Part of a small language model's weights.
Training: a variant of Muon for these matrices, 146M tokens, 4459 steps.
Each number is 128 + 32 x the weight over its row's rms, rounded and kept within 0 to 255. Layers, rows and columns count from 0. Numbers have three digits each. The size before them is the row's rms in percent of the matrix's.

# layer 4 MLP down, 96x512, rms 0.0178, rows 0-95, columns 448-511
103:119137139153131125164123131111099089124104132138134113078092134063115122084159138156119106165029122112096141106138097041124112170078091133141060115087144137084131168121120091108138164165146090
092:132146113133146114097124140085121132177115115161134172116097145110134146081129144134096193081154118166141193156148118127183067121093154124062078108111133105083087102111070102104111059160128124
102:122147164122128166157174121072076099180148162139106081153120075130111105125053082113105127097172100140122110127122115094102110172168139093133177152160149113167133131052000127146162124104109080
100:105147063153171061101098165122115159103072127101176106139127060104166134166126137137138113107137108158131129103177174058216157122097109108078222104157133109148171161178123111123137163195107150
102:133100127141110137115117162130125085110116115173132144133108191173193134130157119091115139137107148171041161122111054218141148123102128118095172128101100221091134134136146192149176092132154066
098:081179159106157106147127110148104130124107112067135144090096126088079114108099107156160112140157102147152109117144147143089122049157152057113117127100121076099138171148052100177179111135039126
099:088126123136156180152149096126082108126147085083135114106109235163101150154153172139174131122099127161113082098123085091114081050098096157166134112150174130142104166062161047103160151041137146
101:166125150096058134112087118086118143128101118179138110120107103161193096072041155128143099123095098131164088173147089169138101073186135125073183151100137100149134107070059077147114117144179115
103:136164125089088123090081133130098180149116161129117151134105140182105134153078168112135176098118121197148096149116117134145156169110117113104094156165155112123178140134037104151121172216126108
092:076152105146136171123085133137137116086121219111156120158110159199144137130107164110097114152052129121132165115081172124065063163135191177136112155092136099151166137119112140088114143149087127
102:097130147121074148154160111154129115119110129209105135101121127146100051125104156109143147122082184173114159138125088180129100139113143092129113121155108135178152115097175089100150142093109130
098:140110152097145091136141094155157113136144090063156130141101176164131144162125141147119163139160176077119143099146149104127124108165168173180139137155106128074159093151140172158143148120174112
094:161131131095057169156076147143094130124150191157110148153110108127120098102094100084077184129093118149128134146132141169130131196149147095146158121112123108102146165115030137102122099108174057
094:180146121102133105156115097133110117132163106058138142105140192133113081122155096086158097155152079096090111102123143150133146124142102096129116141129074135116157075135141185148120114143134131
098:147140117137125170109147205140062112094141096197097183145127127064121112125130123196109108114151158088114098140122135165131170142076153142143148083106123060163135109184123107117143159122166105
097:143167146141174122114134120176081143117088149044125132112175099178146120160140113128108168066100137139128075124141093059186147097131164135155077117141112112172170188095152157143142158038149113
092:107135096157135166126089106113154111100152147033098103123139135194158143161175141196100092051150139149090180165120141128137116095127139134165142130171095132125105116078032108131095116122166090
101:085096125163176116075178133090145151154151092071147124139111151161138144175132166144091131108099148049164130165109113120158121145122108144153124115150096172105127163122093075178164134171137166
105:148110130165150202126112153162089139109106172101115109086147103048135120065153114152143120121120122104126167091118064099096135163199137097083117123068108099099101112144117104134138144089117135
106:149106134108185063109171143132143128123136176106139166161125164139075112162063078096105126121089125117129153152150145168090155117103158133125140100140133133087135152120245149106127095139114149
102:113122064126069158185121148094140110161135156137159111179083147096110138100098123119106179096173094131156120144100110123118146164119106065088116098128187109152104060104109140128096171134128142
092:086118077142094102158154155136140131156137143229136121108137167164093137118119101053165161103145135130126129078114056087102171168087102161080088142111160116089085174110116138106139196068145154
101:116126139126078052125170129140122168127090122071097152144132135123145159088073161164095130123143169086118111108146131137177173105168132100183135117119082135090092118178192110150110065114141142
106:080138125131169149129153118140115184120120136124171183143129112079142111173117129129167117089142140117124117059138087141202140111037146117133107171050119196099168094153110133073124101120113161
098:123150106114140126160122145146144091129141183035120053127158117125123159178086160109139148072168127198106149155148057151164117134127134159133149153120118169115111123214138109151131136118120120
104:125141135128158102095110110141128156126084114145173107100194133037105093077088120140122152130191139181150149154161126148198084126065169130088145108122084174140203139144185137113102096063126143
097:172154137113156108153082126130135131150117116123136131124108166119171142144130114097146114164083075090154125085100117166161178106093153110111129133077130130119165109104132101077091130252135143
101:136126133084149139136175120183125112138085107157159133155173099137137137119116139121132153107175179113147088058140108131118122120122143104063144089118097119094151119203128122079121133177095145
092:124118072114117120092145126146159044084095218057065133104119121111111127084092120122107148141142089171065149092136140132184139126122120125060129173169131142096118167174210112117127079184075141
106:091127138155158168152177105154099099193201145108091149061126166084091119138106142118120123105189071069131100125096074136157128160120078095149129181134140120120030066098127137153099095193081129
095:159163096175109087162186119098199125150116049140145098150093177129130150122112098169140079093108094109189154146113144134134091171112094105126133090097066123096166121144200115120130137138132131
098:169108138112107110150132140110157123081161121124093075181141115174090158132163074177109098196099143140086164160118172196110150161133150150115111155132142165139127117074140175112090130094144189
111:140115124122130087157112170153164103092086123170115164133104037118138130136173110100091135157129114191143135147094134151118140111071109070095092112114094176129126131139120186182131110160183065
113:115083126160135178160114106155166152132102108195116150153097145132175143100174155088128143075128144125144087146159086079033157142151103100096130181149112076158117095191245134160141148088113158
102:140159127117146158110120050134175128174147113111098133147106132155134147112109113154117073158044144083084176143145127127081082141122157134108134148136055103113159111153133132138132123160137128
108:111127131160103125151108114187142124123058158139115071182119131116176139150185143140101148115155087164089139154134074148139121104192110136094151147169113160138082136236068191078150132084142108
093:089079166129124125105079137155140090097129134176131101134158116063101114172115118185151076181124120116184142092152179118140134162165126081085119107148163114088120142085111066144119084107072159
096:068166127091155071101148130184127158121112127255152181130135156066129105145141156110186145079148155093115153111103083067160157171153128092149126134091134126148151100173175126134152125096103152
102:134123145135151149109174125103125152138171156034117118106166048100126068183113129154116149139082191148122161130168115116141125145114143154228121109127138150136071107117185105123114134156164159
087:105111149160101194162205152094177094112106082073128145112172100060079185106133147101092129144168118171102108141057125000172145106115114100166126102133140107177132142110092141130111086089147139
103:159154133173122071165086143079186141094120102112168141170126134110118111116161164155128120105064110149130090153167155126130107155147143129094134101167096132132153180119167150152082058120142133
113:136080138149108118122103120137138144144188133113145150109176060170148112153111122172144107125098140124183134126137112100117173148147111136136045153140112127103136157152117140185164060187131149
097:112139118144136139113134129149159167149093146072067131102173131131158095091130185128147139169124160147127093092141074098183152160070147141107102096141130137144118128135108127112141078096118097
106:107072116169135147110115102129087088140103105129138147158137124197121138149134141124097110176109144142164198084120128168113169201120149123130048120125122136114129176182127136119102176112147144
096:178094111178106124075094189126201102122200147180113140171096114127184123116153136078096143103136105188086145149133193139132137153123108108089120084149111127114125134118146104158170158132120096
099:183125100103117089124079132070110080081208129173129090125126149119086156118165157105105130185117099164142144115114195175059151130117142117131150107139154157136092088156174137166134174075148091
094:139112093086096057120164071138132156128144160124100114144137084111092174124108144155131147187131110177134105134151129102189135154105129129143152106131121129103088150127244119142068185104137151
095:109162092159173109125131113106143119117157137044134122108107172119130082139121122139141149112102148204102113152105097118114104172125099137162126127182063143135106090125135112101147049155102110
103:128125103169143176186192180110100129120089156119134153157133133085113100116103126119123174068160088141168138155146107108161110088084101108128138166180100161160105070199115125131143157211154138
092:128158168167160100088124142081152129173194134126139114142138098153139148170147112166134159139138135084116141078143128090084096152123159192179154138066147149122178026033145185081135108143108126
093:181131146151138223137093146113093107149144092094119082107119110112188191094132116113095079129114122137159124112123145105030105105123118133162125131111130131160125114135080112139137148136060122
106:182153137137126208121092121078147116155115112111153130101136122173155080108190110094152148143126128107102161137122142170164196148103129194113058151115144156168160154118174138083138116138105118
113:167148126162146082119087176113097139097115073255125173115151073123139124152185133168127137143094181072067173097158099108109104094140169115145109116141123129182131130112088188127093164180127163
107:173062126106090096131108152136150139134051127031142117163177109099107161082095139115135086072174128115100095107138150175139110058167139108093104127140160105099129098170203139162127114147084122
103:105116131111091181111129125133093109155116117080156161124125145137143140154139140097122163089096145137092136156067123058146127158161144151162147162075096139127096134053143161090128128131206133
100:079089149192092164143133149181119090119155103192174122093131157131149148094130093123118164088157112150144121147165081123166096090153124168114175083166115125092068075104115091131154074104144117
100:093189142094109138143114067118123055169128155143108160131115191151118180146111138145090147163165121163121158181138149157146186135117122127108175127182161116127083132128060128106125118129164124
096:109130123101109093112172118172145133137123147236162103181191119068186157171187105150130120142162165157098121104164194139152127148149096181160099140167150177133122254210193092126105090157175114
089:155112132123151165173154090152154169116205094018137153135129130088137124172065137121166116131151132055137117126148172103124111088157112073116083129088087125121127150154152053148156161208097175
112:113160141116176123169129160118097194158086131182158141164161057156097128150035095163220146159112166139136119094158135106158118100101113191180132098110169139153133148068153152196102176157126172
096:101158093123105159148136138132157134093175094106144108080193156112133103122113104141143162073082145108108162115144126121098096121089110110131101115126143138116075132115141158097112040133128152
108:106118123120109168158159098111085149142108095133109103125098162152170163112146144106178148091128114123142130185131081149198143100052100153184150156150136137116081122144087132146140118076140148
105:141124113083166071152145106093078109074088158168090117120125176078104115107167173140201079216187077103073129066153094153080164176135131055128149189129119074158153112075103149148146169058140137
092:136148102126119109070105156080164139099131155255172100147147144137108191129157124104120131127061140107109085163116158078069138162186165120142159114117062079151201093142083161117097154109175139
101:140122154105153152082109117163136131144156076177136108146112056134144098112126109113113114120095148135157133158170175135088171121173161106109100136158165105134146174071060125089161154125129166
104:128130128135132134134138080116148156163134182123117144146123093123130160108133136072154092054112099094158124170115132127178119118114120200149140097168136188148058138164140164149114115054136092
101:081116135157119130093118147159116161103103108146104167143137100164089115175146154171130138183171132150092134079165098154174142090170078147159173109095134172195087126198160144160154178127152149
093:106117169134065188159109205095089122155137085129139090093096103077170140100163113129112134136156097122163068081105114140118139123102164066223107131177188098162079107103105142127165117119124111
104:115135127133120130120101076115085099088056122126101174103131075105166125121103127096070132093106142089114133125111157035154149052102119179166179121095080130114161108182096151130138101112135088
091:086109134110122133143138127107059167102183178066174110148163166153130141143139129105122129106163078153174118082122189127132111165086143155160101115111108127124177106137074053115161131175130131
093:119133189087139101122081175108112184165120101240074097115124125154093140072131112144096123141122115115168120097111053138154161149099126070106106147109116132183066130128066166144139152164136114
098:118106178123107210120099096186063130124160084075103093123091194162178157082135126110126154179102112143126147162121188195093123127124124185091093131107092149117138145150161074122133109129106122
103:167169146095115069110131181161109128113142155064166167121100101168136103134144137099136172193121125154147059106161178131130145130196183129090138176159152121120170144109123158159171170032128099
096:180170094092114139131110218161134134137097159156097116067146145143128161134182165146158116132151114088161102144123188070095074099094111116148167181128144094111111136132130137118122156130143133
099:128116083181139144083068119161136115134129153154086095186127153120152163146130114121136154116086106108085116126086181134142098106066102155189082094104106105109177084111113120163107131107166148
101:108167128078168119146135120111067156181122094161137152119076164132101159080122079091114113155116112125150132157125139112067044144144142182049129124083146076101098076143157048125174171092119074
101:129151125103115136133108129158136113106128153027124131171128132154087125085149126163158131166179156152105112103125139138117147086121059133082163090114183070135116074143036141171077183097108103
101:169130160146115115169163157108081119110121135110103156088119059116125149141113173126119081142105156063134178085142133092148152142128138100107141154131177150139119111086112098129146155152116102
100:147090150120141225092134082139205146123098112000164124132140207164122124118146100092116087141123117102129083167124191136058070128115122180114147145076095136117152133160173127094138107025166093
096:120050116124131104099121121073089092141153175110158137105122160067106059044153124118145115152113176095179136158169176128134139112109125065097121090113159059097159127091068127090125146060120127
102:148175107112117138089142128108115128075189199156111158058101172104112049136121155137158128053128144136130126160112079131145153089144128113153172157158137139128066076063024176074086140172128096
117:134088136110129051107129084121162098111100096188131152148137144160127129104111136133091106188177151172145177111105148203086139141133133144118089149095151137102065165153210110111159048168092095
090:134098106140058140084110137182105135154119102114097100152129161203101102168140113103106123079127172150107098111113067168082122148150141153121139124064147076071145166152124140122076070106092126
096:168181147136127078077129114110143170126140151152090178183119162177118126131138113179141161143146129090127085157129174193127057156165141122137143100156148127094140088118143119134147110143125083
086:083165124115114076154115114181120144142139078100133168131098081153129124157130123186082102163145087130137103154145155122104131084114127144208096117130113180135146118178178199116110137106071154
096:112095105110147133148170140130147104121089155095121107119150116130115136169092084118138085185143130087187142173129161122120070157112077143163113144174178165138126150178110103074135128119119160
102:125103209179119104127172072080073108110107088240151129089131116142137152166166089129103117112140158134149129121098158147143144150173153167122103073151129164145112138102122156144116082122142093
102:107074136150094089139117180119158146085195087118098094105149062127098158119120071170120110185081137104085151162161159180103112113125149124105137095131118089126125135149199125085134162129126158
109:138101155099126134139094121128157124120078101173121069149156146089177061134129133131157106117196112098162123140125117192113110071143143170122169204085136165191091141095180210079093143152106109
086:086135142119155121117109073131171093145158157212118141103138121141122084102148079141095118011123093109109114096104134106107069091088113082129145127137175123128085100136156090104159134132074158
096:141118103106177061118114115113192141188144127090118141121088036127089126156105123117117110162139148135159144093091147137139148125089118098124130123168119092190106182106120111171091177169101192
114:157131193159165079112113129157128196100166114160092139128116084105109145151130176153158166113094173097191100096079126105152158116170101176161115141139176153135177156065137152140082111126089111
098:069108126144153108124138171123109141165176123144150109101129164184150119136099111176062095140182084131133163151127134038159064087157125196172153104152155106148128167101141093128105110136138137
096:193118085144155114105153097083142163137104120000103122154181141100105083093129178142180089150128115062117125064101134137065122116189116125112189142087159105120174060138078133163116200148148173
105:183117111115103115156157080147135080188133090121135111109108182152097144188157103123141119149138110116122101150071152099160139106147152139146123127118155114175182127064059129155084107147112108
100:138145089123148141097149067141194134094138169107148087114070168143130126183172164093123139157107141122105146147102088173033164177181108155141121079116108175101146112124250120133113126140172145